config = dict(
    n_layer=8,
    d_model=96,
    n_head=3,
    n_kv_head=1,
    head_dim=32,
    d_mlp=256,
    vocab_size=4096,
    activation='swiglu',
    norm='rmsnorm',
    norm_place='pre',
    norm_eps=1e-06,
    positions='rope',
    rope_base=10000.0,
    rope_fraction=1.0,
    qk_norm=True,
    attn_scale=0.177,
    bias='none',
    tie_embeddings=False,
    parallel_block=False,
    init='trunc',
    init_std_qkv=0.0248,
    init_std_o=0.0,
    init_std_up=0.0248,
    init_std_down=0.0,
    optimizer='soap_variant',
    lr=0.00815,
    beta1=0.95,
    beta2=0.98,
    weight_decay=0.074,
    lr_head=0.00539,
    warmup_steps=125,
    schedule='wsd',
    decay_fraction=0.616,
    decay_shape='sqrt',
    final_lr_fraction=0.0,
    batch_tokens=[16384, 32768, 49152],
    seq_len=1024,
    doc_mask=True,
    train_tokens=97690000,
    steps=3279,
    dataset='wikipedia_en',
)
Each number is 128 + 32 x the weight over the matrix's rms, rounded and kept within 0 to 255. Layers, rows and columns count from 0. Numbers have three digits each.

# layer 4 MLP gate, 256x96, rms 0.297, rows 27-75, columns 0-95
085144174158152099103128177121125144138165172136077125153124154122097133120123147139109104121167166146115131157191128094068110098123129129156142135063128153133122136134153116157148087163138183158112120086174092098112078131094147138101123161132191193135112126142167131076113134115107119080
194132218103118120127109095109093106130111129128134127131054114141169117099047118098137132163127107157208140199081135146113160111138140122147196131154116148150091167126091167092119160157178070164175155107135152167113125069121173124121139149157133121131096152092087132126120133125138177107
170149202152104126143108167157175105134134120120112118130121161094149092124134141131071104082117121064175166145132138133130107159139118128101070162124132141163165141085182094121173138165037177158120196096097120127097101112092086170110052120095109138181124135157174127076152131103064156100
147132152111116132126116106111165169070172165154099161078139131133188167123124087084143192198090112138178144111131160099129107140179136086098130128108128172137160209131127133095104128111084141162131157154136103142144127150100178136101093088141135107139109163122169131125058095151101161067
143187137172160141132128127104093120167136127105103109151093082123104177119153157165123115080153115113106190031152139169091131161118185133112189119084165049185152091172112172193158160175136176138133155159083114138127117176086107090138152103079178152183121121054140121094117150103113116132
153153156128152169116192117136091078107133143061117134118138160139128138107143179145139163162144113136125174181170099164148107140137168122119131119123131153151125123144121162108082127122138063133128164150074128104103104116086178150128123109156135166103138180122177165088139116116118185116
175123097103062122093136076157134108148156110142112138160126151082117131133164164100108074089119133110149085122124117131108121149106117098137128081092155089101119102113173127133082081089180146124100095138118135085060138093141084100098151112182070169149107159154081132145209108171134116122
086133138098151125191187167127127131111153143139183098118103129136110123085091081168111133120168116114156076126136105149097134172176100136147117121109162121134148113060146171115150159150094111174144096094170100122085110092164144119129138100126144165079121090183111152095115142119146149154
089185170128100138101179128125095141083126153135091088110149170179147203089110110150153108154131132105123090191145168157184120113145166170159074087127136142140123137108107124142064147081113116158118146157119162110154162201103115155108100088165089116110154167142137168120167123131051120127
174127129110106109132154100123122127140108108113141140126133137129125108140143113122141141160116103138111135116134134122156145138127183168141135113142168162117152101105134117146092139121129145166150120084110128113089145111083103148120119120118138155130143112111126104136124074114084138110
177087119113122096146124105161151070159092095088152134139163113055114087112139116198120139125131115114106087149132083169142151141147121106101161149121140141105142121107150098130091144156091112141112123160115120136104148092101141200172129125124109187132189152122113043117112130151110128125
118090095095138125137130115169190160157187183143178160107128127101070139128135167134126145154127132130121191097121108137148107152156127166123163109111105093104176174130122123180102124110108067116043158155152129160116147093156086082149128072151095147117180129138137112120085151127139110134
153060152046113142166154188114117138135187134176109180157134117164107167097136122153138119182098092098146141097127133156116061164107137077127115095152098124083146190121115136155097068132154161116092107175141101125146191186135143168102137095155147085080108187153195166102130104124119108151
080182131152172178089120150064091145118175114143069195110066000156149076119115098137191074125090091110154149108072105061125151133160104107101159080159140154131118200049119177107159129209129126216102063122164084141120130113157199158058163189175121096201136128097125183145071097097099124119
052103189125124172105105142057121091123130113111099123143070128119101180117134151116137123145188142184083156110131163088116087103125115116183138151128148141105089112119192126186130145210162126128156146079124128120130193132144084202209095132138182131125108134121131144107120156078123172106
146184115113140110111149079094103128133098103099107164118114151133129153090156084191148127151190107175129103105189095096149112091119133073200119117124127135125148100098124046134097160125158129120141109080114157106141142103115129184121127127150158121134107125102106148125139080102117141142
169120110134107130173131106117127100097105115080153132200132164096101122087133126117113067159210057119077121090192137118142144102186153140140099132092111134100104100109090100190127186125122115105125108119109139140153123143072079155145047121098133195164121183163100121100130148099181121101
147124130139129124137102106128186107160078063089117058173113139078157114112088116132085144140130089145159020136107122134126121107120086167080072155154117098098106093085160094078064210144135099172137103208077090107082092065161099161150183141136120107103081110131151076138108082108084157101
180108092053094171132144122112171110140167159129150136149129102163112090130108178118061168076093082124102135090119107102165167157143178150101095095163172108092127112105111177147089117077121097115160113140115099104103090115100191056120146086164106129089158182145147098117173104098171102159
116117177062145147150098174096086178149121142110160104063087108141114145121139188089169170140188135111075184095121160088079107124145099210133087136117096160151080107144161170133135105101090165154171190110158117070159160166110139141158139088199162185139108124143123125110102099139162113113
118138148124114101061130089153153081121105088121129135127154165112108098144109116176133108118126091147108134126104141142145068152104162143134142107113101122156148073067159083106116129094132099100114136115113073171098100077138093117109090162117129095095122144120101133123136116129089155154
123090167121185165194117100131120157094108108116161136099111136167198141087149123130093153140089132166113126123131117153138116133069096175170108183097180137162121188106181155104087134128121156105109110107124098073120144119150156163143149094157184156163143171167085155125051109121114154140
088155182121120099168102189116121076109188130139145148073082154105156117131119139123211082155192117162121137164131143094098180105164133136098157131163132013128134123098124148125090152138124180196116132128068132089118118146112167116143136148110145146158128140133079078127134104116098136115
097149121153102118111134148101111098182163091155143098137119116127163146188141122155129126166126160158152110113136107177098122145138172112134125149091148104166111140112136122137131093096098133130098134117127150162126175094227101083079059080146111162082112085118117150096108075127167090145
108114097147154121120091116114102114159173117121079128154144117108187115078146137114143146146102114141136112080137091216164130140063138156108109133101152100131149114119104141122149112138124162068105169164090158076137110071136185164148160176136157091157101126141205091081139165132091101147
148120164134065109089155128087139086125106056046116159160121136098115135069134169153101156142055093140143146144142095074167081149116091163084111152163110182160101061121111163136106074062193116119109137051141158098096113111131162113119074146136139118125099119130143133121207095089065154129
134140162120208113166163143142120084110150107114055112085059085160111101174099115130166119172122102126153152150061104149132138128125164128110119078122172094119139110130163116150124151117083150203114155023053127134151131103133149119129146095121085132146091160158123127124139106068154117080
105158108136049176098113122135108059111129101144099114220158194092186178061115138160101106119087073206109064177108112200142112106130168051123130169101108112092043102159133108116106171186194118070162108194159179105118157113201120115106176119163131089060120177094031096173182115093135107131
169115150089166068149110170159098157161132168118144108118094126129107130116161134094139114155106135084158182060142178092081107169116149130169150084110180166095123168138151197212102094122124104173138095122117118147151187120135138082113108123127112183166161183150178146068122152156131117155
184119121123124094131133136071133168083133066140100164142094112106096125068124114148182099143155083158119154166124134134158117107151146083089118133073175110115195142092136165131163078187109076157095185085142150057160148109117152087120103078161104144200108169112110196115118141040124114100
143114116125115126145119163163206117059125164159175159152186104135067080154194146094143136175205142144103124157167167096199097148124165126071167094124137128083181174116147123199156115111138127094087092172092085123125094153114152112085114032181082166121105162158120153077076121150148144130
163139197184168144095191104104142164083094145128144201107159099117128145163088141110102215141122115161169178136079137164149122051120169125105160091090130150099165165155110102135103186124204063158138203029016133158171146055151102120110124038135177108075113162138132159142103148144098192129
110180111111153125087173080097145106153120129049096125102123168175080173108131073188098102124123165105153142133170095108155091129123123157101112147138114102140109091179161116120132138154143147098155135071115109115164148096080132118106132127138087125134164099133165168107226125113125133098
095133118089124124114144129091164087117167129098173148125112217148075104103095135140126129127125140127103110155136101131181117165096150122109153153051180104121108107102117169178183132105177121161125079154137039084069085064146097041157120068097145116099097077152115051096156109056126115145
139106172161099134095130142149132152099177114151079170116212135130110149185121092121053120138104111160137169144159099114175115083139122158129109099132058116165097197135163154086138181111162185103182151175166128130097160048156117145080187106123102140118100205065058102117201085073139071135
103148128148150130099156149153101102182149128103119115161080120121148070136154142134139075071181131129161167148123078110125138101132091178122087152145118128163144088181135141189179141160136181106154188142142091062073165136191123152111108130123157155174073132142071118112121117100143131093
100146146164162144127134137114165128129189108147211187132153069153147115128122170065116172178178115125130184077175155131179159121158123113072141118175158154071126205141163131167179091155104136163155091150142129138118115102083134110096135041213079175124144155147120142094092110131141081142
094143101146113189153148116073132135202184179151109139178137105126142110040068145148128140096171116143124148134213165125188095130147152159109157129125163121127071109181143095124161107167061129115142075067134122073100131205132128142143117078168119179092106079198174081110161137125164028089
167144177136147104094138150144164153080149116173142130178121038151108058142103159193117188151125030112197182131083174142139113060108138088105124063139113223099185103162118069132143196175144091125045119146065111149145093085134119080106098051148113131116057233173122131189139112153077253065
152085135105091117136141094143129139158140134176123120151079106094121084126110152136159124120130076086147112127137096128109153131127137148084165090053171116116122104101147113168126168136143145139100151183118103145104089114178130130132141108104142137071072134149123111166120127140138153120
166192139140140131123124129071139153104088108071114125178087110156132102148131099113119143155086094133186108076060099150147128152126149142137121160101170170110107070124164120140170170075118128142185111113105089127162122116100138143159165115147104062178153128116118106119113118093139103156
131086148161156158079129141148186124216120100103128127146117078109180052194126116132096116136132054179109090179118149096145125143147098146207138125118121115160155120180143100134158171181075128113104136168171113131144104097154080126121172102094146121071152135092132148144122143136126113126
150113168162147152114141138176077154153124061113149112175133122130153174139142129152081183118121111123135091062190100113074167136164074201098044198175126120102146126198184086136097205168122157145130139096034156071121125122163117100178154129115122115107168168095102161141070168092084129146
100115122106099129168082105162133071129112178141101135129158068129136148109158124104114114156092095139148096165163188149188093196123147137115168112134085123138107170099121180134084119102112123155135089168125121100125094118152147096160121100100084077141145178148119119130189123121150150133
132162129137161098138184143118089126125116102152151140145165133122158141121134147121106120128153096099158114123136132145113122127141167120122163107111152134131205109157105094064140153087107111113090137092101201081168139111067165070103087094148097141123154178140138148124191113136109119119
155122172105112171054080134147123155096095099126152131150197172120142134150198128155114099162116138206142124163107143163137139080102200077116219079101104135151128113107076095130101083170130113126107202096180186116147145147113169122050117105110135148147147141100169151114104110154096109139
134128134150130156085153104162158138073092069156125194148127147111148125106130120154100100133092084130141098116159121082110136116166179095074167076129163122128160159096141166145103119171107196187107100129140201136168097125135120097135186127124121145133173160128059153168184086169048149093
011167150128111126094112118125142083114145086112130093170109136112142158106096102151111111137127178138111138134114070115154130092186143152132169135109111096162059085119178107100087137137158179127127061154180124069132139152182116164155138202133125135107124132165119090172116145093089119148
133122132169136142142146101149141108122130105136165081124119150109115083092103118172134103141120117078132104116152090137058075126157149159220119130145119095139125120108120137155163113149161134159084178098137153081100144076086173088120075155099103136115169138089102149141125128109146146144
# layer 4 MLP up, 256x96, rms 0.324, rows 27-74, columns 0-95
157104194123154208126179102090166168149125113181104164115132168152159103228145178148107159168091176120134228101152182135114136121135133135189116135129163169102132080151130163136176132121094141103126128116102097074156078129146094148127119085116164152124109115195189128125081127187087127150
165089091089108184078128080140136116110124152140190144130161132119109150132119068109142162155135137149151140169126114146146139120100142100068173061082068093105138160110092154108127179184114125188124099161118121136156103093152114156158143090114144165123127141139127144160143150174158162129
150130178071096160133129118132147147091194130131083141122145138172153073192113121128068183110116115109137182156138142099111135067131095153090128086133127213133146116119166125160107143083146108119143175102098165107183164116084103104057098163149072097122199245121137199119133149197134149092
103175143154110079124156178158104109133154111102141102165120097092087095153184153147175092099110202142143101099096154169138104112062119118165147134130183138143125110143107118147126126112122106105162123116093173129144110163108132134147122108094156139169186134141103124155089115109133089120
194085132149204182056092095116142139098104143102124137106159089167140066135236171141134118136129169110112160078140116133149165139100144106142101114165099111068119120118130111109101119118134086153157128098147075158056113113113083182134084149124114132150171168161165150113148141125148104123
061255073144148152013115146095117134138188128047045177167160137193102087099155188230174110130158129186112127051235087081180114119208019077162154101174070108137033097153180072173184061105188122148085143073214122107162147208088205171096036165182101075194164191101139179132064091101169076178
114134132177204089163150182109106110138087155188122097136121125079152101096112118146157092181172132173222121148115131159036127094118131080128182128132157049163158120099091101115151204164144146136142136094065134089095139059175184111091131068123161140076054107124053131184122123128107179089
117121122130179191061150145166132088115141107138126103150170119151148122109095097103131182156143168094124143122138146114169118119095113056156127154163112108095134134143140144215126134132143140067119125116137122127133125158133130142148131140098154063109101102056123123103170109089145126100
105170180163104142097098084096148131154100129152077111096125198135105125166136103134170145149127083084130133172106171126174101129116140141129131080193142155146169109124106109144089120110095154178119128114094175143189121155087129148106101126114133129161119164119152144128153094070094131116
190129192000153122152255153169072152128097208180195114053114152137083212108117098043148146152127122000144160171174186064173098198123160132150162037098189239114172115194130173158089090101094132171174208090106155153174211160099069148108048166047139183023138196146197162065255146136096148137
095168175107154082097159154136124158110129085145141159151161171169166142162135095137065108126118096099132128153113142149058141080115146141197115113109134151164103091116145077113103168097187125126141141130123180133135154168092121117123052132135120089127147169042086138173179141118070112150
159081123098105173158145092102121135140103136107095102071099125221157128147103144175171129113157128083100114118147092087191114140134145113146179129114119134122127179156115091129165052078150147091137117119141132121114183148120112064129121138156109134113126110137143144158119123098118107133
161132142086126138169083147140113161151154153136145177120136153151113118159127139087163126101115095113129202133148153102088064181156119108140117110138147125163144153149155128144133075103095111094127079224191139092153158189168106120077086089081095167085152160118194184087120149134105163137
126113150171112123153140121113100110113163104135118150120112118115127134139133144141099113145172115124156161117131130100134157107154129110110122118116133090125157158102131088114081161149147129190087112117144130118118115109139107137142148115158171139136124130106138122128100142115086156154
132147110182104160116139160153148168095185089174140152098157068135108101158148165146131132124109077101134114139165162117121152106167147132146103139159118207099162119140153153117162108135149117074119169115070136129088108115100126188147108122138132112144161154144142159147159182115130114157
179066111140163220118156102076123172107127123135125141127070040092211095134141134137153202106133152168126115133191126151174129121125123119119095162114165185056182130143148129050189124151079118124128145132124102134126112097121162163087178128151190120131099131150157172083124119133158156129
125132081171124111137107159119104085089139122149125130143172193110134145121147127066119173178174135105140189119143141121125123172109098075133171111146139147143115150081078110117138071105083165168104113200133125144113130134109146092150138125179087120119200127109124093139064082131144073149
092076083141132151167072098096115129131136129157143125123083107120192163132101113155102086146174107123094085144142091144100177132173143085154109157098132096142111111090132153126155131091109167151125132077129192059138106068171152102147132133117123120136154107161127102152088122156151150127
169142159161205101105120075150160131095144155130162139101143128183080132105121156161098139149126138164130110169100160166123115075117113146139130114145081123019173139178131075124135186169141144115119173111161097209113096152116078157099091091133145100141088152073131084130072123199088128107
181102109135092147042161080155164179050106170100100168167131103157132011206101154108124149050140121085120127134169126118171136089158129117071108149168082173140188090187128100143198143116164088093158135063125145103175150170067093118122107110107161094080138122165138139096129144119115143101
134100148138144145152156146111137111095078120114138123103126170165140136142136160164180149127130112127089182090124132137139107106097132152125106145139137122079119126091171150152144098114135111108132170133120093133093105144129155132132085152095165171119098121143142130114050151162096112116
126153103110137097199113185168139155111129133166122134183096102103117142124151149163137111149083121122133103103175134133092134134099125090134097116135139125136122114150156173160141109155181057071124090133154134172164179143141110111146142116098182175147116164156110151084129122135224123102
092127165202167168150074151098145166182092055119062129157105080142163154139131094090113126182113136158139157123086108165108188092127098067101147181091171114086108120094120114134147144161134105165171137117182146108108076122091136113123165105097193180100094100055166054153118091147166112111
149094115105069149134074097127117127108125145132123162158144122151139109126177154097113119121202152143058172071164151040140186159131108116186126117142125113142117124105123125168091108076117176068124042131197126119146146143104115157115090183106119142116096088160165150100064080147139114147
107156160088137120070125157146113152084081142137137142083064121179118147160085153111127145175227088157168112131104155105096108109139033098105154117158097142130143093134163087107089152143118102215100135047143133124185143097151077120156161108108096079151137109122107132126105084111132172116
167107112169138139115093146112121101097133107093067148134110214159117220119104098134132123163105200143208167108078113168142083154074133121081149119086147083094071116117183093106110124113165122163095110103146104104099086055159109110125127102080168113156110089113110110152107149126167166084
146112107180164098159175148111098080160094134078101068111122075109100106124110142122193089180135148133131124139146087155085123116130121131081152087071147109156113079083105145132158133129121098127107203090132108149098118078192153127105151123140102179116141105148117091152109098141170135096
100111178094097145067124150120121072119115103072097120148123127172130121121186142173149144045120125141069116119103116117138196132112155114082121191131092139117113103134126139133110149128152140108165119146141126091116133185124153134077132141126131067090102148115142161146130061103111099119
108107114125135160083155109133172087079147137116104123118173193126182115120182105126112133151085111094092145125125170185140073100146116130099087161128128153146132140158163123120104149156112084104143109152144148151116082185163149109123149188118094126111146144090130153104180103109068116085
099139096111142087121070156151119127135164107156114090121147183098127180050116128118215107129187150152130139207132119160087102185109120141162159107137170097168115172091119077079086145184146147123109086201216128125075175121137143126114176177115131128159132110154029101131033104103180083154
121069082049145158129131178165158104108149101145096109138106132112112114161100154133193099164118155150127206078102154117138132099145093118093110097184125106127129080109154124141104126144114143098162142088130157121087145168136171115149114100112140130125136156098133150126062092120113141092
135167129141145110102128124173139117082132145116158136133129119098129115129134159143121145122137102170130135135122071138145122102153114115139122133108101121173154104172132145150188147125141165094114121075093153109158150129106147116138119102164145138093105133128143130126104143141103160152
134106105123182100147114146125095123149097181106160079095149157163129145144135104151119162144075201131145207134122082137154093116127122122066133135108142085140123132052087150120143147177144106136136141140172111143140125116109162167054116108141158187170149147190111157122126119178106144113
156188163174168054187133114187097098169138131200128124124165098156160070100114150121162131153088129116119135167082153132081169093151167148149079149112113114141136172123098180118143099165142128094111128120111127156130140108158147119136099135127096147163161213146124183118171118143108138146
097111143088151052173067106192087093117110132104104108107086112076129140124076130143173113155174186120139119100124165092042162255123104118149134118144189144096142099086082146169114127154146087144116099148114081093174154120154082139097155153172086151137106047203144143123063223193138152115
123133151160141100117153105098152170118050122099160122140125112110128100130155139142074130066105124105202067107117123179117126129079126142146147160151122092140126161150125109140171162150151092142173137118095189161142070035160128162159092128136171109181135146113139119136129104103157151168
127106072122202157102059151141014151107115194109124104129099108111136162115162093144144116122076168158116135140115080064129161166103122153172129103117072113162124109160105167136126098148130154140080162106161055194190129167141173176148145184120177079120114138149129150121125175144082179113
061137160140073148117101089144109169156130118099074163222108153104095157115134126114152097135080133145078113112173146138181192105155132117168119140122156135209100103100098061094144088149114122125112119147174146078067133186153162075118133113105113150154110122088152134094060124139124082145
073108162091090153137085110158103172113154143076127095133183156096089166162101121112114100136101239144122061106088098153167165150137099169180180176116118034101106129155046204117082095156048174154139142077164112095175125106126117157150094187114123097134182084144154097132111133115198093151
088167137098132162088169092153170148082112097170139141175120130174147122194083101120073188062152077091155034156111138178135172124144063139168121123099098181093149095175098102111206129142141100122111183132149177149186112158090064087093114108174061134108183179125141183136093121140136116162
083126101105132107154124142148107121152134166147138114075135200077129160136122150130113123102165166133134122161161173154059142138118145150130100121134151113115132206144105117114130103137172097119117169114149145160139157126084126126074074159164111177120125134121156129089153140168146118124
120197143129103130127142120139108108114104114105090118130144165113107152156157122128110106092152162161105086130106136096149097119065152130146127089151106142160126101151118118080055113189108107139073144128144051110145157123152094131194154091092119138099129193100095100158139109113114139087
140137092091077107140116070107160127171136135104107131152112122163130209182102106138116064205139125122091160128086147123079139052144135104143124126140200138093137143118101133094138097038108122080146098132125175059067113141047143116141151181171136144153072126118154137161070113091143123137
103191182099153137086129148107134151142105137153135106142134132119155151146074116077118120136140137169195156147116147151090138064118161201172110155109139186181124077188148081096127160121109132124153161048063170114193129119121077140110166131115124122133119123175122166096130097147156115133
133128108167090111164116080156124121137107120118178077128074137099141123109080091141130119107153139095194057166123085172126163119158134158174088187081143131122138126175174148122159150143124098145148159107165123161142131072121084160092148137091204128107159082149104096161142128115125118154
110166093123093166126122149156160125108146109129059176145127215101165173113147117136119112145121121122107060135093099180165152147148178148192113156173161156145123104088134162138179128144128167179123136123163174129118130149159014146093110116126139176122107118117121139123121104143170149116
134129098117084216075137112134166184207144144111134165159075107134155165104129118193086112129065107132126143134132075135124191097104134178134102179118128127158095124107142155120122158125115072215088110113140149128121147149151136113131202081134153146184130117059108172157093160093120183108
214094118155134142161152073124134094176101174146119185082116134150122176162106080095075176146188125099112130173111202134136132161137110128138101131098148147133134113084104152093160073134097118098083128088186198130083115147070154124130136152130156132128146136113181134081115087113112133146
# layer 4 MLP down (transposed), 256x96, rms 0.295, rows 27-74, columns 0-95
109084177104107116128122092145139118146139153139117164177161115099075066139109138181155131118091159133115145095211141142059132117190130152161087054130187141107191083138162132107139145072131192155149105075115127113181146150122152154111098163155174150129143153188085109114170121187146181149
099116119186144170144166141154121093094138133123152122143159112186120137143159126138165152087111228103102069147149142133166102142066143103140134146119131149117123094157154109147149170174139141122138113141152151152088148146144132161111125138039103159133159202120077159181125120167169142149
118117104088120112142166139155110065076151196149123164129143116163126130173121133075108004117080121145117123160111157174134227117119170086146079121150129183082181160169111135136150135079130069114153121127141159200115138167130122153082182075143152135118154146114153109110125164022102109141
114156113142142163160123111125133140124086171102182175123145165135123126122049182118182089119159173109092092125100108140118107126075081109152133128091114149165124134103161218151137134180160156112157105136170135115101104177075128082104131086118109155169155125157115101109108164052137171170
147147112135173151098169145059093194162043092020175087159193074144136081162067144137176060090155132119119155119111140196094124126145116161137144089144058135126142178082147124105119116199131124069095066182112169088124100135108101117226157118091087139129123172102166170130109123196064119147
127193070110170131124105121126110043150188119038104223136085128131088087192148161210158046034178086151101092094127174134170152114134042081187146128103100118171218091126070031191157122115165206154154165092212008125177132255137132103133057085169120090202161137129180111116117119086132133124
145130116109140106165136153088093113090099124172155114092136148128139103151089128159147093124141105143132150131136130112154083062098143166106145118121079104160094174082123144042205160195126138134145114161063087152151084117047059137154129125111140116121169100075112131118158144154141167100
096108133135115119069100137123129163152071133142079176103108168165096133206143104055062113093146082151118145153158083129125130086126164143086165108126147126146129103180158108190112132071095127098099155134133137164125075146070120185157094147147153107140134108126087103138137100113139118119
137172168174091115122131058110132120089165075090129163173140100112081137092106123185115133128112138084157120167095190144200124146079081126169133119128065147152153116138125120158131091176122112153126156135118131153119125134076102120145156108120163107137092147146108121195152114051077128139
127159207043180052119207136183043211137105189227163115124142161128095242129118100032149080145127151009179132176143165109152098160125150173188107005100176172079240153163072070191067070103052122189129149077121094114144163217123141092076086152092102255092102194128151117073224127158090154046
167162124136112138145128104186210095103126121107132150143159167134126088105088076164128121111122127124134127081163144141155135060119139124178138100172124175166133131166140081132087146204165110155148175111086108112151177159095129082123123170132076159217090196148108147129185160159164123159
153099138174106110100153094115159130096114084098092100123139155079125132147141088164151147118147168159089113136087091135136127095079152140155096073108103143116120134105165141097101095100103139131139181148138126133136136144112099147081130151135161085156126065121093154091134129121164067189
120180067077110124122160140114134109141154161160123129140162120072174128192132117140088086180140164114167180199123105079155101108114123117140072141130136069141113132124166141099113187109106140133142147141123131184144189153091153166108134099218171088139149114166111144077141146129154067022
115125158129161123098148139115095150115156093130119154095084080141155098114177090134149064136116072093148123151131100095107111143158089143108144098144113141093095147058107133097197131178128132155136060112145105202149137116167168152122168121141142098140162141136132144107112148109119137148
100122106158095169124126128141091119124137136136131089121128082142085143171104125185158166101157135133068097107173163116133162147172108092163147122114101111126127130138172070091064151137124095106162121065122111137123111132182160174115061155067133129062095142082118109106129148127159122130
137090119206144142165121152078216157150098179153175147113069074172101151183132173058077103093097102100088098156159159125135166157186109130064171166124201148118235149165091121068178148142072128114133128116137080113104095226153186173132183114165104148059116104154108106095133130176139169158
145098098106102097127152119102158128107138082166111072166047123137131136113136083098107142187160202147061161108125108140150144137156138083137089043137185126152140140154108134093133142101120152142161098078119145132132120153107147179109063110176091097134092129100036081135164106206130092151
175125114126157133081108127151130131156100086143179099153051145052137162138142163101121124134119088119207085115104140119108147146125124118094079140126129117115064106086155055077125161142151152172121100103152125125140094079108086141150155140125106132080112133149095102118104142139096101130
143143163108123134148148118106078157137104145127122102135184102106153173148108134176146074151167162108095101184126153131134147109103151131141170171150104077097148147131123127152146168163137172145080100177099089120149105114017034130109136110117113144167131114146115116128057146136145126047
120184137178158056148134133139136118125093115112119139172069131100150132152156123116126209129120144151175117068157134119156121075091142157076095125111130130123188133133153107118120059131129167127092124139157143128137081164151120106151120123177122117081102128085167116125147088148097054207
082117097109145136164101096089132125134137141099135141106090148148130086119155060136110137118075153175069170182132132120106095121148101078100148112157117168158163092139078135120137134101152111192177131147150152191137114190061150129135167110145153125123094112100174116119129152160155126090
129090110166109121127175093126120194110144147106100152141167170152075132104136147152136068165168138134102132153143176131159131158138080128143171123106099136154095096113122142110155125110033109141094120120091141050129078134135136181112108138126141167140097095135124117146120115084130121148
153118094180085138140141104086100188121107127103102155128139147101070121124097116103124080085112145121131140125108172114182190087114143159100125189138110097064141109081149101123132074117163156139123108080128131140085197118189155068109130135082142189115178141129109096178111123103118198074
127157116129072155117118181092085124116087103174129101099140135168135157169144167153135095087137140148141120149081077135080140113136140132103155169136096112135125128156136103160151155128079114111085168142067121102068162158158136129159101137137118216125155153138154121091124108101151101126
129156092113125147188100092125143100116163119070062111120083097084130183142173108149150182107102160145136177129113104089151156141165095168119086111143101134135117082138101125106092149116123114150134159130116128121216093116211060191107106155077148082048118110102160142131096162111108129197
143143110145149147130105116109169184104137056160166069186163111137128159165162131095090067172117166144051146160072144150128190118096158088124164099114135170092157133095153069106116177111109124137110105107144120080110121108157111078126151133048086213164139093092074178091086138043141107128
137113101110182121144116126103119066139162150128141161205123180163117162103093169155135175118123192100161115124164106116146134140124101094147133108115154132106128133117104136062096113141127155120245179167113115198105095151122090132116119159089124079146073128098143077123113160098126119099
090137152147144119137113108087146086111112152123140163103167132138141108163156105150118188115117102131102154080119105121141152094086145149138169100143159128094161120143114152090112105119036133141080156104142126153113093172190164105156138143102116117112129095085155152117172112139148122186
093132090120119144125112133129168136131142109111150099075044109140125136070107163154142131140130154113176102114119122135111126109159151100156156135154082113121184097097103108153097138133168112110149107134112130076164087094140102130126087147139098134147095125159126156143086177144156172062
083086111128125153157123182185147084152188117101122093145162131167138168162084071134160103170159141170058125127092147137160127083113102181079086126147103174145066168110097171092149111129128204112089121108136173169129110136164062139142109166114104106119138055094110059176124166148104155201
157166137131122217146111147086121101151121180140201172135143121112118058096102147129158092129135109197132123165120139093176060146106152106124132113127115167094133128142129159134154125146104132127091116136124092088089131119135139133139069057193142176112085126129121116128123140174134062037
159130124161093163054157110131137133129124159130132160111122088167135113157086142126155226155123117154166144089099135145168136100134231090090143095106112146118130112134114129127143167132169090120098160126092115096130131078134120125111082058158158137112129132118096143139145110183119221130
119073161128130141130089193130051149086159144191199190151096108109152120133141128092151141141090153104175123109136116167099136152126073107149140161133118129165090179115128098111089116070107171188085165193117136112124145141138074134120110125096143131086096100090067135110066143193112131174
115120107143113172110109128134086147149165130111121158145119179107162136103127142141080072108089177078145143206083125140161159142116105120128155132097081109137111081088109145182194110137199125179148100130062141145126152082060115163176140080115119143115139094149110126109112125109102126094
142149101107087167087116082149067112201168134148136093123099170069072111121098116087131132124121105118118156074124154136166138094164171147169116167110123114121133152148141131131162112168160155086137083092078169113147129131147129160255131107141115137127149090083111111155109116179104151117
148148066180167124114114091130083159077064101071118130142088149177084124130138120187080122071160059159133130150153123104128137108119158146147094105100162132104209156112156105170148131112096184092097129110175154155130115124154114136168158091090094161130138115178112123119111060110147187139
075076154155138154069106125138106171140108164165128179070147145128083101091150198104152145047084126099166106134143161143140078130159074151147133097207141131069052098109167122157087081191106151105135079092197041094169100062183128147140157148115176139126162219078194134118081157158059116102
181099134110146146145141077039112129122166159175165169163108167142169077122129156162127137133090150125130146121103176186186087127172128163167129098088115113079079108103180143137143161133140169150079037070144096110143126098080099149160119127111134092131132088125144113167170199132143080174
160105130113128092131134111140092179158131141097131116149074156182121094134072142129168146138191085125189206142135143069108119130154085170137139183133090168169065107101154148157097133099128099086094132114128159067098121105108119145077128160113144138093140137151141095084020165092138210187
143112155055117210088161117063120097126133117058170148099206138154133147100085144174119131130169148117134162125082160155171122066124120135199154179167094144168112114167130111132184098105130145095128135180095187081107117111090184139094127174174087122158194124143076165103111139120133135173
135144130135121100138061078157135156110122140166115158138149100139099117124097110124152153129144073098242144118154122146134113118153093165193134133072166131171083125132121193126118098163178144125160081123153155093098136126103181149151077134043165086133089139128165121129119114174113150151
127174123111065211146130118175099083079127087119146153112125120139132127060095135125122149105102181118113129134171119127125203145155127132086148111155141137083169141127114140072083111105154117137213132117113192134116090164186168084171092114117149058122116126112152131140155108103148161112
112151116152113148139122160049127111169182062099114140128117084179120129125093114069132209063149096142089064075140159183172066110147127086070131145090132169121125099092150044082059160156113156142170093155134117145082148163121122104126086120119116114101154068106122166119118143181075135090
140163120125133130106125137179140132087094174092127132135138149153090147151149128128148125137128149099150110080142113094224134126132143132143119071117130082115139127081119167122109109132115098095097152178133150122099070103122137148160147133154155153158108128180088117147153205131142106124
158122144176194098141155199124101155130125093160085077139068137115135117096128148118115148139102117104140068126117133118111063165144124118150113158075084125088122148136076098097120159121123102135148140114135133094204098087166090119120110134174102181103150197137092054114112131091153151113
143151130121170134129161127130193127141098095104166122093119104106088127176130115168075216130124150117159137113210153166106116136147131162129152074146160145079108106102140087134125127188141155118121117150116154115104101136129223132087172170084121119129145136087117129141143127130136120131
134182086113140170146078178159170121138092133102132086162093092152114076123110089155081147131102129133133127081150138124074164158135151098126156121128099155095106132117092141076154132134166135170129126132161148115137126107229141094174102099127149130109160154063172158116165110149113157160
120147105091150115107109075168074150102109081121179131156115113093104188131080104121120157090111137111114162091137142161113126130159098064119121088104134141201095099146098220120141121155140144170109152151147168107155108156049091058144116152139105144137106108092163137194115117134078106068